Weights of a small transformer language model.
Size: 9 layers, 2 heads of 128 (1 for keys and values), MLP 1280 SwiGLU, vocabulary 4096.
Architecture: rotary positions, biases on query, key and value.
Training: a variant of Adam for these matrices, 532M tokens, 8111 steps.
Each number is 128 + 24 x the weight over its row's rms, rounded and kept within 0 to 255. Layers, rows and columns count from 0. The size above them is the row's rms in percent of the matrix's.

# layer 4 MLP gate, 1280x256, rms 0.0997, rows 675-709, columns 64-127
size [101 103  90  99 104 102  87 109  98  94  99 105 103 107 104  90 100 101  92  95  96  90 104  96  99  93  98  95  97  98  83 106 102  94  78]
[[128 139 138 129 135 130  98 111 117 136 120 135 151 139  86 173  98 133 124 144 107 163  69 119 125 109  99 115 153  83 124 136 141 113 128  95  91 123  97 141 122 130 173 118 120 143 109 112 136 146 144 145 139 111  61 113 101 156 123 200 168 112 125 143]
 [158 155 143 109  93 136 153 115 142 108 130 172 112 165 128 136 149 150 115 138 103 129 123 120 121 162 134 124 132 114 145 124  76 101 129 101 136 158 125 129 110 110 126 134 137 130 117 118  96 128 103 124 163  98 193 141 121 134 103 113 115 141 125 126]
 [111  78 128 135 161 135 132 125  99  85 166 139 116 145 105 131  98 120  90 141  94 159 167 123 132 113 154  85 141 155 144 135 132 161 172 129 153 101 130  90 131 141 135 108 142 132  98 161 151 122 141 135 115  94 114 126 130 104 169 124 114 160 118 118]
 [158 139 131 150 105 135 113  96 126 135 150 175  60 104 121 147 114 139 137 196 123 116 141 173 156 141 141 101 155 177 136  82  90 120 117 137 154 152 119 146 100 107 106 130 131 110 109 100 187 136 121 100 167 135  89  98 130 121 139 170 140 176  74 126]
 [120  97 112 123 136 105 183 107 121  81 159 145 105 124 102  74  96 151 154 149 112  90 151 129 136 134 135 141 132 136 180 175 104 121 124 154  93 114 115 122 102 121 181 134 142 181 108 116 152 103 148 123 104 123 141 119 109 170 138 146 134 103 169 114]
 [146 104 107  59 122  99 135 150 114  98 136 168 110 103 123 112 126 140 160 177  67 125 150 141 136 121 155  91 129 113 147 131 148  93 124 120 103 130 137 134 108 149 165 110 143 110  97 104 133 153 110 128 131  76 138 126 124 162 120 153  97 124 159 100]
 [144 191 116 190 102 129 122 115 140 125  92 182 112 131 118  86 124 131  70 143 109 138 110 131 103 128 127 159 122  89 128 111  91  67 114 116 134 121 127 181 149 141 135 118 146 161 124 127 157 133 185 121 116 132 122  87 128 119 125 136 112 136  96 119]
 [150 125 176  85 151 165 139 118 108 133 130 128 134 159 113 108  88 144 124 107  73 130  97 183 136 132 111 116 110 103 147  99 117 115 148 118 147 127  91 115 153 116 137 151 154 131 122 152 152 120 152 127 100 108 120 134  98 169 108 111 116 133 143 140]
 [123  85 160  98  96 135  75 116 117 128 124 115 134  95 133 111 170 170 160 117 132 146 129 147  76 143 120 157  89 120 115 107 151  86 111 109 126 135  96 122 150 121 129 156 111 135 101 105 165 106 119  81 137 131 161 111 127 119 148 144 125 133 108 157]
 [143 170 132 102 145 107  65 111  95 139 135 140 156 139 114 112 116 131  91 112 119 179 120 131 135 103  99 160 140 137  89 110 128 120 139 110 139 143 129 180 139 147 161 132 151 105 129 122 125 116 163 128 115 127 112 113 128 119 103 116 143 141 109 110]
 [100 107 107 113 139  85 165 113 172 105 135 130  95 144 142 109  99 128 123 148 149  97 138 139 159 126 119 115 160 123 122 176 120 111 117 105 110 115 120  98 151 156 152 134 125 119 151 141 156 134 136 143 136 133  90  94 101 168 124 102 100 148 130 137]
 [159 109 150 124 121 135 144  96 155  99 117 160 115 179 111 119 117 133 156 130 131  83  99 118 126 126 121 175 142 145  94 171 144 171 115 131 104 171 120 120 138 114 170 132 111 122 162 119 125 162  91 104 117  91  63 165 124  82 128 152 134 100 155 110]
 [135 118 118 120 120 120 129 131 104 175 149 146 130 138 136 125 109 143 144 157 147 164 150  92 133 138 147 148 160 181 184 158 164 127 139 144 134 125 168 138 162  98 151 156 119  95 168 155 109 123 144 134 139 104 118 115 148 155 127 126 107 136 125  80]
 [124 139 138 145 154 160 135 132  98  92 127 161 146 145 151 142  91 130 102 158 158 104 182 112 161 144 100 127 141 167 131 182 145 137 141 136 145 106 125 149 114 119 143 153 168 103 143 157 113 123  94 137 130 124 139 109 137 119 132 127 129  90 154 106]
 [125 172 196 126 121 105 113  99 112 123 113 154 172 131 104 107 129 122 115 124 183 157 111 134 135 108 172 171 158 128  89 165 124 153  80  98 186 127  94 150  93 153 115 135 134 114 156 134 106 133 146 159 129  83 136 143 101 120 144 139 169 129 111 150]
 [189 158 155 111 117 120 123  81 134 132 129 169 137 145  93 159 127 130 101 149  98 108  89 139 142 130 114 122 128 139 174 157 132 132 158  88 156 129 139 169 168 130 137  95 118  88 127 149 121 129 107 106  88  69 102 135 107 159 110 120 147 127 124 121]
 [102 132 129 129 108 168 145 111 135 117 129 113 150 149  74 165 122 109 121 111 106 140 167 156 150 117 124 102 152 142  83 148 110 142 133  69 207 122 114 150 111 191 137 110 131 117  90 146 128 131 102 120  89 117 163 133  92 125 106 124 105  86  94  96]
 [157 140 152 128 114 129 142 104 126 153 170 108 142 103 162 104 146 125 106 130  87 137  95 118 137 134 176 111 149 171 135 146 144  98 146 159 169 112 130 114 132 119 114 118 183 131 125 145 142 111 134 108 123 143 143 131 101 138 131 109 122 165  69 168]
 [118  92 121 152 111 156 114 136 101 105 118 126 169 125 115 102 136 142  79 151 159  97 130 112 112 179 128 112 155  80 159 140 139  94 111  93 186 132 136 116 133 104 122 123 165 152 104 135 133 113 118  76 146 129 141 139 145 109 161 156 115 154 131 118]
 [138 149 123 104 153 124 136 121  94 137 118 119 119 104 142 118 135 105 117 186 136 141 141 140 135 101 170 176 156 134 109 114  98 136 131  79 164 158 102 125 158  93 135 150 140 160  94  97 153 123 119 112 142 101 147 143 117 124  84 157  86 120 133 117]
 [155 139 162  99 117 119 163 176  90 156  76 145 127 139 132 102 145 131 166 187 123 123 139 169 114 100 153 122 112 130 124 113 131 137 112  98 134 112 154  83 126 129 156 156 115 140 161 178 164 126  99 119 144 102 161 113 114  97 113 129  98 129 135 113]
 [124 119 118  99  97 119 177 102  71 123 136  98 151 142  52  70 127  98  97 183 135 139 113 131 137 115  97 139 161 171 143 119 147 154 125  92 138 152  99 101 145 155 140 125 136 167 144 117 131  98 138  60 141  91 125  80 115 143 121 126 101  88 123 169]
 [ 78 132 151 119 134 154 169 112 125 150 157 142  90 135 164  98 165 163 110 179 135 108 166 117 113 116 131 135 172 165 115 108 137 122 136 165 151 135 132 140 138 126 116 110  95 132 159 154 164 108 113  82 127 101  91 110 135 126 133 112 151 128 153  88]
 [184 136 150 108 119 148 110 138  93 118  99 118  94 141 116 127 101 160 127 121 129 122 176 127 154  99 147 160 133 116 117 113  83 128 135 168 192 110 131 195 112 157 125 104 138 103 136 166 119 132 115 134 174 107 123 132  93 130 100 132  95 116 135 142]
 [148 130 140 158 185 121 124 144 123 143 123 122 209 130 113  57  89 175 116 151 155 120 116 123 158 105 130 129 175 150 154 120 132 120 111  98 165 109 114 106 163 136 148 153 129 151 141 128 134 141 122 128 136 135 102 145 136 162  99 117 144 132 155 116]
 [107 130 112  99 177 136  98 138  81 101 143 120  89 139 139 106  92 135 151 145 150 188 118 179 133 142 134 132 135 170 104 126 123 102  97 122 157 146  89 108 136 145  88  99 143 150 133 184 114 173 144 135 109 140 177 122 106  99 118 106 123 100 153 114]
 [140 130 165 110 105  94 143 119 138 142 109 146 132 148  94 142 111 150 129 129 171 132  91 131 108  94 111 147 116 142 108 195 113 137  85 125  91  95 128 102 128 188 170 110 101 133  93  75 120 147 153 154  81 156 169 121 124 144 156 107 127 142 138 146]
 [122 171 104 131 106 131 125 139 142 119 123 122 189 114 146  78 132  99 156 123 170  77 130  84 124 116 133 103 125 106  65 126  83 137 129 134 143 149 135 118 135  94 126 152 146 110 129 113 147 109 108 112 111 108 103 119 118 153 125 141 102 142 136 118]
 [161 127 146 132 142 111 147 141 108 134 140 164 147 133 113 111 119 135 114 160 162 115 119 122 121 139 111 124 147 168 107 105 125 173 129 134 111 121 110 118 104 116  98 137 200 136 131 112 147 126 135 161 131  90 150 124 122 142 126 149 163 166 124  97]
 [ 89 137 117 149 109 121 151 136  93 117 101 168 153 121  80 172 154  93 113 105 112 147 133 150 163 163 131 109  99 126 132 137 104 150 144 129 163 123 150 118 118 166 112 149 141 110 132 141  96 138  78 153 144 116  81 153 157 125 108 164 142  91 129 105]
 [127 116 156 139 163 145 112 107 150 133 107 137 138 105 128 129 108 163 155 128 158 148 140 156 151 173 145 156 126 166 123 112  94 122 111 149 145  92 119 150 124 140 117 160 115 141 114 112 120 127 142  89 167 120 134 127 133 128  79 102 156 149  99 157]
 [174 140 172 142 121 111  79 131  98 145 173 158 136 124 107  89 140 131 161 131 129 145 112 167 145 106 109 125  87 179 132 132 125 100 126 126 172 133 127 104 141 122 120 121 132 133 158 102 121 120 103 128 155  93 136 103 108 136 113 164 147 120 129 165]
 [146 154 139 154 173  97  82 106 117 141 104 158 131 130  88 115 133 109 111 121 145 145 141 147 111  98 124 105 137 129 113 154 137 115 127 102 128 120 140 127 156 138 134 132 165 131 100 165  99 126 119 140 100  92 177 116 101 130 118 127  82 158 131 167]
 [134 144 149 128 125 117 102  96 173 105 140 169 176 142 104 175 172 121 162  88 147 159 106 112 185 109 136  92 151  98 134 165 105 134 102 146 178 136 132 111 129 148 115 133 118 154 139 151 139 153 155 130 149 129 145 106 136 120 123  48 118 155 103 147]
 [133 139 157 129  79 129 181 105  93 126 126 167 181 145 137 126 147 177 158 188 127 133 147 103 144 139 113 111 139 154 139 146 127 131 131 114 148 108 142 174 132 182 133 126 101 143 108 107 126 161 151 139 134 132 125  97 106 124 166 157 136 161  98 109]]
# layer 4 MLP up, 1280x256, rms 0.0931, rows 675-709, columns 64-127
size [ 99 106  99  95 106 101  93 106 100  98  97 102 101 102  99  92 101 102  96  97  97  91 101  97  97  96 102  98  98  96  93 103 102  96  92]
[[167 152 135 140 172 132 134 133  86 114 179 103 121  79 169 127 134  83  80 156 124 105 179 156 153  98 146 100 132 127 134 110  82 108 122  91 128  88 151 107 123  61 129 152 142 139 127 113 118 193 137 150 149 106 143 168 114 150  97 173 148 136 171 103]
 [ 91 142 140 160 125 108 156 126 118 121 145 119 122 115 126  92 120 118 134  97 104 147 109  98 157 112 118 106 128 118 136 115 139 102 108 134 123 132 100 163 172 179 155 136  91 151 116 137 151 126 133 164 100 144 113 114 131 107  84 108 109  86 148  82]
 [ 93 143 135  99 143 101 134 137 108 144 143 121 103 111 143 155  84 155 157 115 153 116 149 128 125 114  83 137 131 155 138 154 154 147 107 122 118 135 146 123 164 147 137 100 144 135 170 146 115 179 145 149  85 140 105 112 140 118  99 146 147 110 102 113]
 [130  91 188 154 102  99 127 110 135 120 140 131 178 116 143 148 103 100 115 128  79 102 119 116 131 160 131 108 117 132 116 113 115 115 145  88 121 163 104 110 162  98 121 134 133 102 158 110 128 109 118 126 117 119 124  97  95 146 165 136 128 120  77 150]
 [121 152 109 110 145 129 112  83 130  72 116 119 133 136 121 102 135  94 140  94 154  93 148 168 166 161 160 125 128 124 152 133 162 122 108 118 134  89  93 145 117 104 151 140 132  98 140  86 117 124 116 106 127 149 172 119  74 135 116 142 110 128 125  95]
 [112 138 113 123 149 104 147 132 133 102 122 150 109 179 141 147 145 133 145 126 141 135 128  98 142 118 187 142 100 102 149 110 128 100 133 184 132  84 145 105 111 150 134 134 134 100  94 183  95 119 116 138  79 149 137 110 111 123  90 122  74 115 149 155]
 [110 137 103 163 107 117 107  92 161  96 164 119 145 115 131 131 144 102 150  85 150 109  99 126 143 113 140 166 113 146  96 117 135 134 126 102 114  97 123 140 147 196 157 105 118 102 106 134 132 129 153  97 126 135 165 109 116 105 158 141 123  84 115 135]
 [ 91  83 113 132  98 139 137 116  89 143 152  80 169 162 109 126  82 102 128 144 119 125 103 107 129 118  97 167  91 122 170 104 112 121 132 157 166 150 137 122 136 137 130  75 174 116 144 148 125 114 152 137 129 114 152 113 141 103 118  76  42 123 141 171]
 [113 136  84  83  84 171 134 139 132 146 123 156 100 142 110 118 150 105 136 118 121  91  95 153 128 130 126 143 130 163 108 178 133 131 144 111 144 100 121 153 148 130  95 125  97 160 132 170 153 134 147 164 100 131 119 131 149  78 121 121  99 125 117 113]
 [110 121 154 157 100 134 174 173  88 106 148 133 130 134 116 150 111 165 157 110 115 133 100 105 131 104  94 154  84 118 126 103 130 122 102 154 134  89 119 101 145 135 161 150 145 184 163 110 152  97 133 110 122 108 123 110  76  86 110 137 103 113 179 159]
 [112 147 105 126 100  81 139 128 120 148  97 114 139 147 101  85 147 156 149 126 103 143 134 129  93 145 146 154 126 164 109  99 100 116 128 154 146 147  94 171  94 141 105 141 141 117 127 111 113 111 142 157  93 110 133 125 128 156 140 134 126 174  76 133]
 [151 129 136 126 152 127  82 170  94 170 145 153 167 163 135 140 159 144 117 117 180 138 191 118 148 127  85 110 160  92 150 145 176 128 112 129 119 120 154 130 194 112  81 150 143 175 130 107 157 123 144 150 124 108 148 105 128 139 160 144 132 154 105 152]
 [ 94 132  99 129 127 109 133 139  98 108 127  92 130 142 149  90 153 112 114 129 121 143 109 179  69 129 130 126 140 153  93 139 113 143 138 125  87 195 114 106 182 106 139 139 156  98  87 175 127 119 126 132 114 115 165 131 137 133 136  85 167 168 149 131]
 [150 164 131 140 106 105 114 118  95 109 153 128 108 127 152 100 125 110 110  97 167 114 171 134 164 138 123 125 146 158 148 132 125 135 137 177 112 114 135 115 156 130 184  94  56 136 104 153 103 143 106  85 120 131 135 119  81 119 108 118  98 131 153 142]
 [114 138 137  97 113 131 138 143 185 141 118 111 142 137 132  92  84 112 149 111  92 178  85 150 131 192 117 119 126 110 126 151 163  94  95  83 133 131 155 150 119  87 115 104  88 164 111 118 106 148 183  99 139 116 137  85 165 129 115 149 130 115 102 124]
 [125 141 142 116  96 125 130 118 127 120 133 152 113 111 127 143 121 106 147 115 118 176 145  86 127 115 131 118 115 114 142 158 131 107 166 108 167 142 108 149 105 160 140  99 171  97 115  48 145  97 132 126 137 120 135 133 144  77 154 133 133  82 100 101]
 [161 157 160 134 141 114 108  86 115 140  77 107 118 129 143  70 123 137 118 114 113 110 159 128 143 114 186 131 111  78 125  84 151 116 128 132 121 106 138 139 156 131 138 126 115 154 122 139 156 109 119 145 126 135  97  81 153 177 140 120 158 126 151  95]
 [103 141 173  83 119 126  52 118 179 186 187 106 142 130 120 125 131 128 160 126 132 164 137 153 136 114 116 132 137 121 126 156 112 147 138 100 109 149 119 132 160 127 100 140 126 102 176 107 118 117 170  71 142 101 106 153 123 131 149 121 121 172 160 104]
 [116 149 143 135 104 131 138 116 122 160 175 133 147 101 122 117 138 118 105 145 160 167 109 181 140 109 120 118 120 136 157 137 138 148 112  97 122 117 106 101 144 120 113 126 133 135 116 150 157 125  95 131 184 121 106 137 148 131 114 146 105  88  92 139]
 [167 131 163 147 104 143 144 131  87 176 141 118 130 117 113 116 129 135 137 138 131 128 121 153 148 115 168 110 168 106 153 139 128 109 155  76 104 148 198 150 113 129 124 115 160 191 112  90 129 144  95 112 116 126 115 122  82 123 126 176 115 122 153 155]
 [120 127 125  99 104 121 159 166 109  96 152 125 106 122 159 154 104 122 130 133 120 151 133 121 113 136 104  87 129 105 150 104 162  94 143 164 126 129 112 101 122 103 133 137 151  67 136 144 122 107 115 153 136 120 148 114  95  92  83 112  95 101 118 112]
 [160 152 147 113 125 145 168  87  98 106 153 104 137 136 128  99 126  91  72 103 129 110  90 136 127 151 113  98 116 138 143  85 151  98 120  99 122 167 150 149 145 112 129 149 121 109 107 131 118 114 125 104  85 105 112 122 104 125 131 142 145 115 106 131]
 [158 148 125 115 130 166 128 116 114 120 100 124  82 135 114 127 158  81 163 132 113 156 102 136  99 147 116 109 113 125 119 128 103 110 151 135 127 138 150 140 120 161 119  90 148 135 161  91 101 116 157  96 149 124  95 114 168 158  83 144 144 103 121  80]
 [133 140  94 109 109 124 135 149 104 136 146  99 205 140 154 119 134 125 110 117 148 141  85 103 161  71 143 121 144 185 145 146 144 150 130 128 140 160 137 117 106 154 149 114 154 129 142 128 154 147 156 131 119 165 125  98 130 119 114 111 101  98 112 188]
 [125 148 138 116 137 154 118 109 102 109  93 110 109 125 142 115 127 145 136 134  74  84 147 167  83  89 173 135 117 146 148 131 138 142 126 124 168 129 151  98  97 117 160 146 127 111 122 174 115 121  97 163 122 124 143 166 102 165  98  62 101 157 178 148]
 [166 163 119 114 164 137 166 158 119 149 169 154 127 145 159 176  92 109 129 132 143 103 142 105 173 167 127 180 123 110 111 154 114 104 150  95 121 100 143 143 126 123 138 111  96 152 140 114 187 166 129 153 102 146  96 132 141 115 130 108 109  62 161 140]
 [178  98 115 122 150  78 172 105 138 134 112 144  88 107 132 154 138 121 120 108 134 169 114 144 126 108 122 111 139 141 176 146 137  92 139 169  96 113 120  88 110 187 112 112 119 127 144 155 118  98 110 117 145 138 135 140  96 121 124  84 144 130  72 136]
 [122 180 120 127 142 128 145 123 130 129 123 108 144 108 123 118 136 145 128 101 173 131 146 152 167 116 193 155 121 117 156 165 104 123 148 100 138  98 121 150 129 138 153 120 129 149 130 146 114 143 125 191 121 127  89  80 109  92 165 140 104 124 160 159]
 [111 171  92 120 161 110 105 122 149 157 157 129 115 111 128 163 169 136 127 110 137 126  92 107 118 117 133 136 107 133  89 148 146 101  91 127 104 103 136 125 144 104  92 157 156 155  90 102 147 146 133 139 106 120  70  93 157 101 136 135 127  96 161 134]
 [ 87  89  81 160 106 117 151 163 151 127 120 124 135 127 102 133 110 155 117 106 139 110 121 164 107  75 151 120 139 115 134 100 150 157 151 121  87 125 114 114  89 129 120 103 133 162  58  77 117  94 131 132  85 154 135 129  83  98 128 162 137 165 137 153]
 [120 149 124 126  85 108 127 135 116 120 162 161 136 137 111 105 149  99 148 124 139 118 150 148 113 103 109 129 154 102 105  90  71 114 156 130 168 130  97 103 184 131  81 150 129 103 101 146 134 117 150 183  82 166 133 130 153 148 156 137 140 117 114 113]
 [114 137  61 132 114  92 132 116  82 130 108 108 104 155 132 122 150 129 127 131 113 146 152 130  81 129  89 148 119 129 148 166 108 142  92 121 149 137 137 105 115 102 140 111 129 107 151 142 111 134 129 171 171  98 172 116 151 118 151 151 131 144 138 155]
 [109 113 134 131 107 104 137 120 129 131 151 123 139 103 147 118 154 172  97 114 110 126 149 150 125 161 117 153 129 103 131 155 145  96 135 131 107 163 102 147  91 169 144 114 113 137 129  94 133  79 130  95 151 109  77 129 137 114 135 175  99 137 111 137]
 [124 145 134 113 121  87 158 131  99 140  86 146 131 132 149 128 143 107 132 169 129  97 124 152 122  59 152 131 101 103 130  81 142 137 104 132 113 139 108 100 133  96 104 127 129 141 141 119  65 108 180 154 143 127  99 155 121 127 113 104 182 163 193 101]
 [119  98 132 128  87 108 157 133 175 104 139 129 116 108 148 165 127 103 111 122 155 127 162 118  95 118 131  93 121 118 135 127 132 135 124 141 110 105 121 138 146 138  98 130 112 112  88 124 128 141 102 138 121 145 137 154 140 138 150 153 133 184 123 115]]
# layer 4 MLP down (transposed), 1280x256, rms 0.0828, rows 675-709, columns 64-127
size [ 97 106  98  97 106 101  93 105  98  91  96 102 103 104 100  94 102 101  98  98  93  94 100  99  95  98 101  96 100  97  90 104 100  98  96]
[[140 118 117 129 139  64 130 108  83 119 103 142 125 137 123 158 179  90 129  96  99 115 137 160 107 132  69 115 128 150 158 102 125 141 119 145 125 144 135 141 116  74 142 130  93 102 143 148 155 128 159 137  99 122 152 149 177  89 131 125 128 104 121  75]
 [ 65 175 142 132  85  98 118 132  84 154 144 137 123 108 143  94 122 158 138 139 117 116 134 197 154 148 137 134 126 106 106 118 100 131 120 145 139 139 123 128 138 156 111 112  99 137 126 126 144 140 124 150 139 136 116 119 140 116  98 109 122 155 116 109]
 [103 132 129 106 130 148 130 155 133 125 101  91 142 143  89 126 151 141 162 149 104 139 107 125  96 127 141 114 134 181 167 125 145 171 127 104 150 114 106 125 138 136 133 123  74 150 103 105 135 119 123 139 108 143 138 166 162  96 144 120 137 110 129 104]
 [ 65 134 126 152  91 150 122 100 120 114 148 154 135 157 151 127 141  94 123 170  98 127 100  95 117 119  96 158 116 117  65 130 159 164 116 133 161 132 154 118 162 135 140 117 113 125 131 144 108 123 136 166 105 158 135  76 134 149 148  99 153 142 151 131]
 [ 94 124  99 131 123 133 172 185 143 117 150 118 124 186  95 123 125 121 100 109 136 139 138 147 161  85 114 138 122  85  97 122 124 122 165 103 130 108 167 119 116 130 125 101 155 136 102 182 143 121 186 155 106 121  85  94 152 110 123 108 182  86 121 139]
 [135  94 101 150 144  96 142 183 131 143 140 136 142 150 122 141 132 121 133 134 135 128 189 129 149 131 126 116 109 165  77 103 132 113 124  88 104 117 118 152 134  97 108 166 137 133 141 110  65  91 117  53  99 116 132 108 170 120  81  67 125 113 155 145]
 [111  97 145 122 127 120 126 126 159 156 117 103 134  99 144 171 139 149 153 141 111 107  95 128  86 121 148 156 124 152 158 147 118 168  87 121 146  92 114 111 147 129 122 144 105  96 144 121 140 111 124 139 119 146 126 114 194 127 141 126 162 123 134 160]
 [ 95 127  86 165 120 115 115 176 129 140 129  84 147 117 121 125 110 109 148 100 101 108 124 160 122 120 106 139 171 129 147 132  82 120 107 122 115 134  86 136 119 133 107  90  72 127 154 139 148 158 123  94 171 123 141 144  95 150 144 133 130 130  97 107]
 [144 110 160 123  99  92 132 156 173 130 113  98  98 132 112 136 136 134 102  99 106 116 116 140 116 139 142 131 157  23 131 134 103 144 132 113  99 119 146 131 108  91 138 171 132 159 142 140 164 145 125 125 147 132 154 129 134  94 120 138  93 103 166 128]
 [144 107 113 132 142 145  96 132 115 112 137 136 137 143  84 150  91 128 169 131 148 124  80 123 156 132 112  88 125 101 131  98 147 126 132 143 163 142 112 124 156 140 143 169 128 121 150 116 176 112 130 134 153 119 123 145 112 142 139  97 120 170 163 133]
 [109 106 134 134 137 135 119  95 145 154 128 123  64 108 108 128 135 158  75 133 107 115 162  89 124 131  86 176 155 154  95  88  80 119 140 134 108 110 115 110 123 141 122 123 129 108 137 104 147 124 154 146 146 122 136 105 130 107 143 155  85 115 138  94]
 [145 137 119 118 140 120 127 117 143 119  99 127 111 151 152  90 138 168 133 141  91  92  89 162 136 137 116 138 125 123 108 159 125 142 137 115 121 148 156 109 119 107 110 129 156 201 119 149 139 167 152 117 138 120 156 154 128 116  95 146 135 154 134 144]
 [118 109 116 141 127 109 121 129 142  99 130 108  99 117  87 121 139 144  91 131 118 156 147 124 136 106 141 114  98 139 150 124 145 157 112 171 118 130 155  83 197 140 121 120 154 101 112 125 100  96 101 121 139 166 144 136 146 137 121  80 112 119 134 169]
 [137 133 114 114 133 160 132 127 128 141 118 172 119  88 126 148  82 154 138 118 117 139 163 133 147 148 109 126 125 133 124  91 112 134 127 143 159 113  88 108 138 149 142  64 140 114 132 135 115 191 167 117 158 106 130 124 129 144 148 134  91 106 125  93]
 [139 124 158 129 141 107  78 167 120 134 112 165 137 103 112  66 146 104 131 168 112 146 149 180 113 139 178 132 161 150 113 129 143 140 127  87 126 146  80 116 147 129 119 126 148 119 121 164 144 109 107 139  90 102  87 104 123 148 162 117 156 114  77 125]
 [170 145 154  74 132 149 109 139 124 119 110 145 106 128 150 140 125 143 143 164 113 132 103  84 137 126 136 169  89 125 153 116 146  87 157  98 135 123 122 138 144 176 113  62 144 128 132 108 110 105 112 133 115 115 123 118 155 105  97 109 116 149 177  59]
 [115 120 148 129 129 122 142 142 118 132 138 121  96 117 114 155 138 131 133 123 133 141  76  95 108 147 103  88  97 134 127 120 133 141 201 131 136 158 147 161 175  99 147 140 141 125 176 136 126 160  76 164 114 149 127 128 140 117 100 167 146  80 122 142]
 [ 96  84 108 164 114 157 120 138 102 141 114 159 135 133 114 173 124 134 140 103 149 136  98 158 199 148 139 118 131 117 130 130 125 122 135 123 157 120 127 167 105 147 122 124 121 131  93 124 121 173 117 146 141 145 161 144 201 100 133  94 113 127 144 114]
 [130  74 164 144 134 150 162 162 149 126 147 155 111 158 143 134 117 111 146 144 113 135 121 101 113 152 132 133 106 161 132 105 133 133 129 137 144 103 109 120 127 136 161 115 134 127  92 122 150 116 100 138 124 106 144 134 105 172 144  76 100 149 105 105]
 [122 142 114 106 140 119 165 131 137 112 132  92 129 114 114 157 131 100 138  97 193 122 124 149 113 131  84  93 118 101 170 180 149 123 109 150 174 122 111 148 140 137 122 151 140 138 114 132 127 161 127 116 126 139 127 123 135 111 135 109 160 146  76 118]
 [111  98 115 120 125 163  87 115 150 139 118 139  99 167 104 170 134 105 120  94  95  89 129 126 114 113 132 162 134  99 110 116 101 117 115 149 113 162 137  83 153 113 131  85 166 124 171 144 139 108 107 130 155 133 166 129  96  90 129 138 117 159 146 154]
 [117 127 111 139 158 133 163 162 143  93 137  85 146 129  86 139  83 115  86 158 153 115 137 103 134 116  90 105  83 127 141  97 110 147 107 154 143 108 167 124 110 162 102 102 117  94 103 130 106 143 123 115 141 124 104 110 139 115 127 131 140 119 130 139]
 [ 89 120 108 114 107 149 119 132 133 117  97 101 142 145 120 114 155 135 147 112 128  85 153 166 123 146 125 119 118 120 121 107 151 134 142 107  88 122 156 140 116 116 109 149 116 157 128  68 189 143 112 135 117 131 143 132  75 147 159 120 117 133 175 134]
 [161 104  73 104 115 112 122 155 161 151  82 139 142 133 135 149 168 114 113  88 130 112 153  76 136 105 136 147 153 156 114 136 147 123 129  89 154 132 106 111 102 163 128 120 136 132 158 111 143 181 169  95 138 108 149  83  93 103 123 105 107 128 138 100]
 [ 70 193  93 143 139 154 112  85 103  89 124 111  75 116 149 119 124 117 115  96 132 128 122 118 109 108 110  84 124 128 131 146 125 130 165 146 119 160 131  98 151 100 116  93 129 107 142 145 147 122 126 112 139 121 133 158 127 153  90 100 112 147 127 158]
 [146 104 159  99 121 132 106 154 132 135 124 117 120  93 127 133 131 184 104 130 133 110 112 168  95 152 115 159 142 157 101 134 158 118 119 136  99 127 116 141 106 123 153  81 118 102 133  92 125 131 136 130 124 191  75 131 124 141 179 144 124 125 122 108]
 [ 74 108 129 133 110 179 114 122 140 151 173 105 139 179 154 177 142 133 137 119 154  99 104 108 125 131 116 133 107 116  99 153  69 185 120 118 122 127 142 151 164 165 121 132 148  96 157 136  98 107 124 126 119 142 157 140 140  89 120 170  94 157 146  87]
 [149 131 139 125 117 104 137 133 109 124 138 105 119 138 162 132 122 116 110 134 126 150 133 148 119  86  88 150  99 115 145 147 169 133  71 105 134 102 153 144 117 145 120 113 115 137 150 107 155 120 149 138 139 155 134 147 144 112  86 124 164 167 176 143]
 [112  96 100 123 142 117 138  94 143 117 109 129 136 133 110 144  94 138 127 170 116 146 157 145  79 150 123 139 111 129 125  90 151 171 137  71 168 142 114 134 122 138 123  83 140 148 130 117 154  99 167  96 111 121 140 155 109 115 130  89  81 124 102 164]
 [134 138 128 126 150 156 100 148 131 113 163 120 105 102  65 120  89 112 124 128 181 127 144 127 119  98 161 111 125 188 119 135 186 143 111 159  58 124 137 168 157 130 123  78 137 116 122 157 160 134  84 115 103 130 167  97 130 157 127 108  94 116 154 115]
 [143  74 155 113  99 165 164 120 140 117 161 189 145 115 154 117 109 139 157 136 116 157 151 130 142 129 109 130 152 113 108 146  78 123 133 143 121  97  97 117 171 140 100 150 134 139  69 133 151 153  89 121 153 137 109 119  87 133 121 122 133 123 151 129]
 [154 137 183 127 133 173 150 163 119 158 159 144 131 134  99 116 121 140 153 125 141 124 118 143  96 117 116 149 125 121 110  98 128 137  76 126 135 162 157 107 146 111 169 104 108 139 148 106 101 158 133 153 102 130 134 114 112 158 140 128  77 138 135 128]
 [140 138 149 116 138 147 140 131 135 150 157 125 123 152 128 128 120 122 115 129 160 115 140 117 156 125 130  94 124 160 100 111  95 112 105 107 123 163 126 133 162  77 123 132  93 124 174 102 119 157 135 111 113 115 156 130 124 151 109 129 111  95 124 160]
 [130 119 112 150 117 100 131  62 149 149  90 133 134 114 138 126  81 108 165 118 166  62 104 133 107 178 140 108 107 164  92 136 157 165  87 141 117 121 180 125 153 193  97 136 137 131 114 145 135 156 137 148  90 111 146  79 128 173 116 155 104 133 125 123]
 [107  94 124 123 179 120 117 163 157 111 142  93 140 110 139 177 126 112 114 114 128 107 127 147 111  90 108 134 131 123 142 142 147 136 138 151 101 104 116 117 129 116 124 105 115  77 109 123  99 140 126 125 105 138 127 136 161 153 122 129 108 114 100 157]]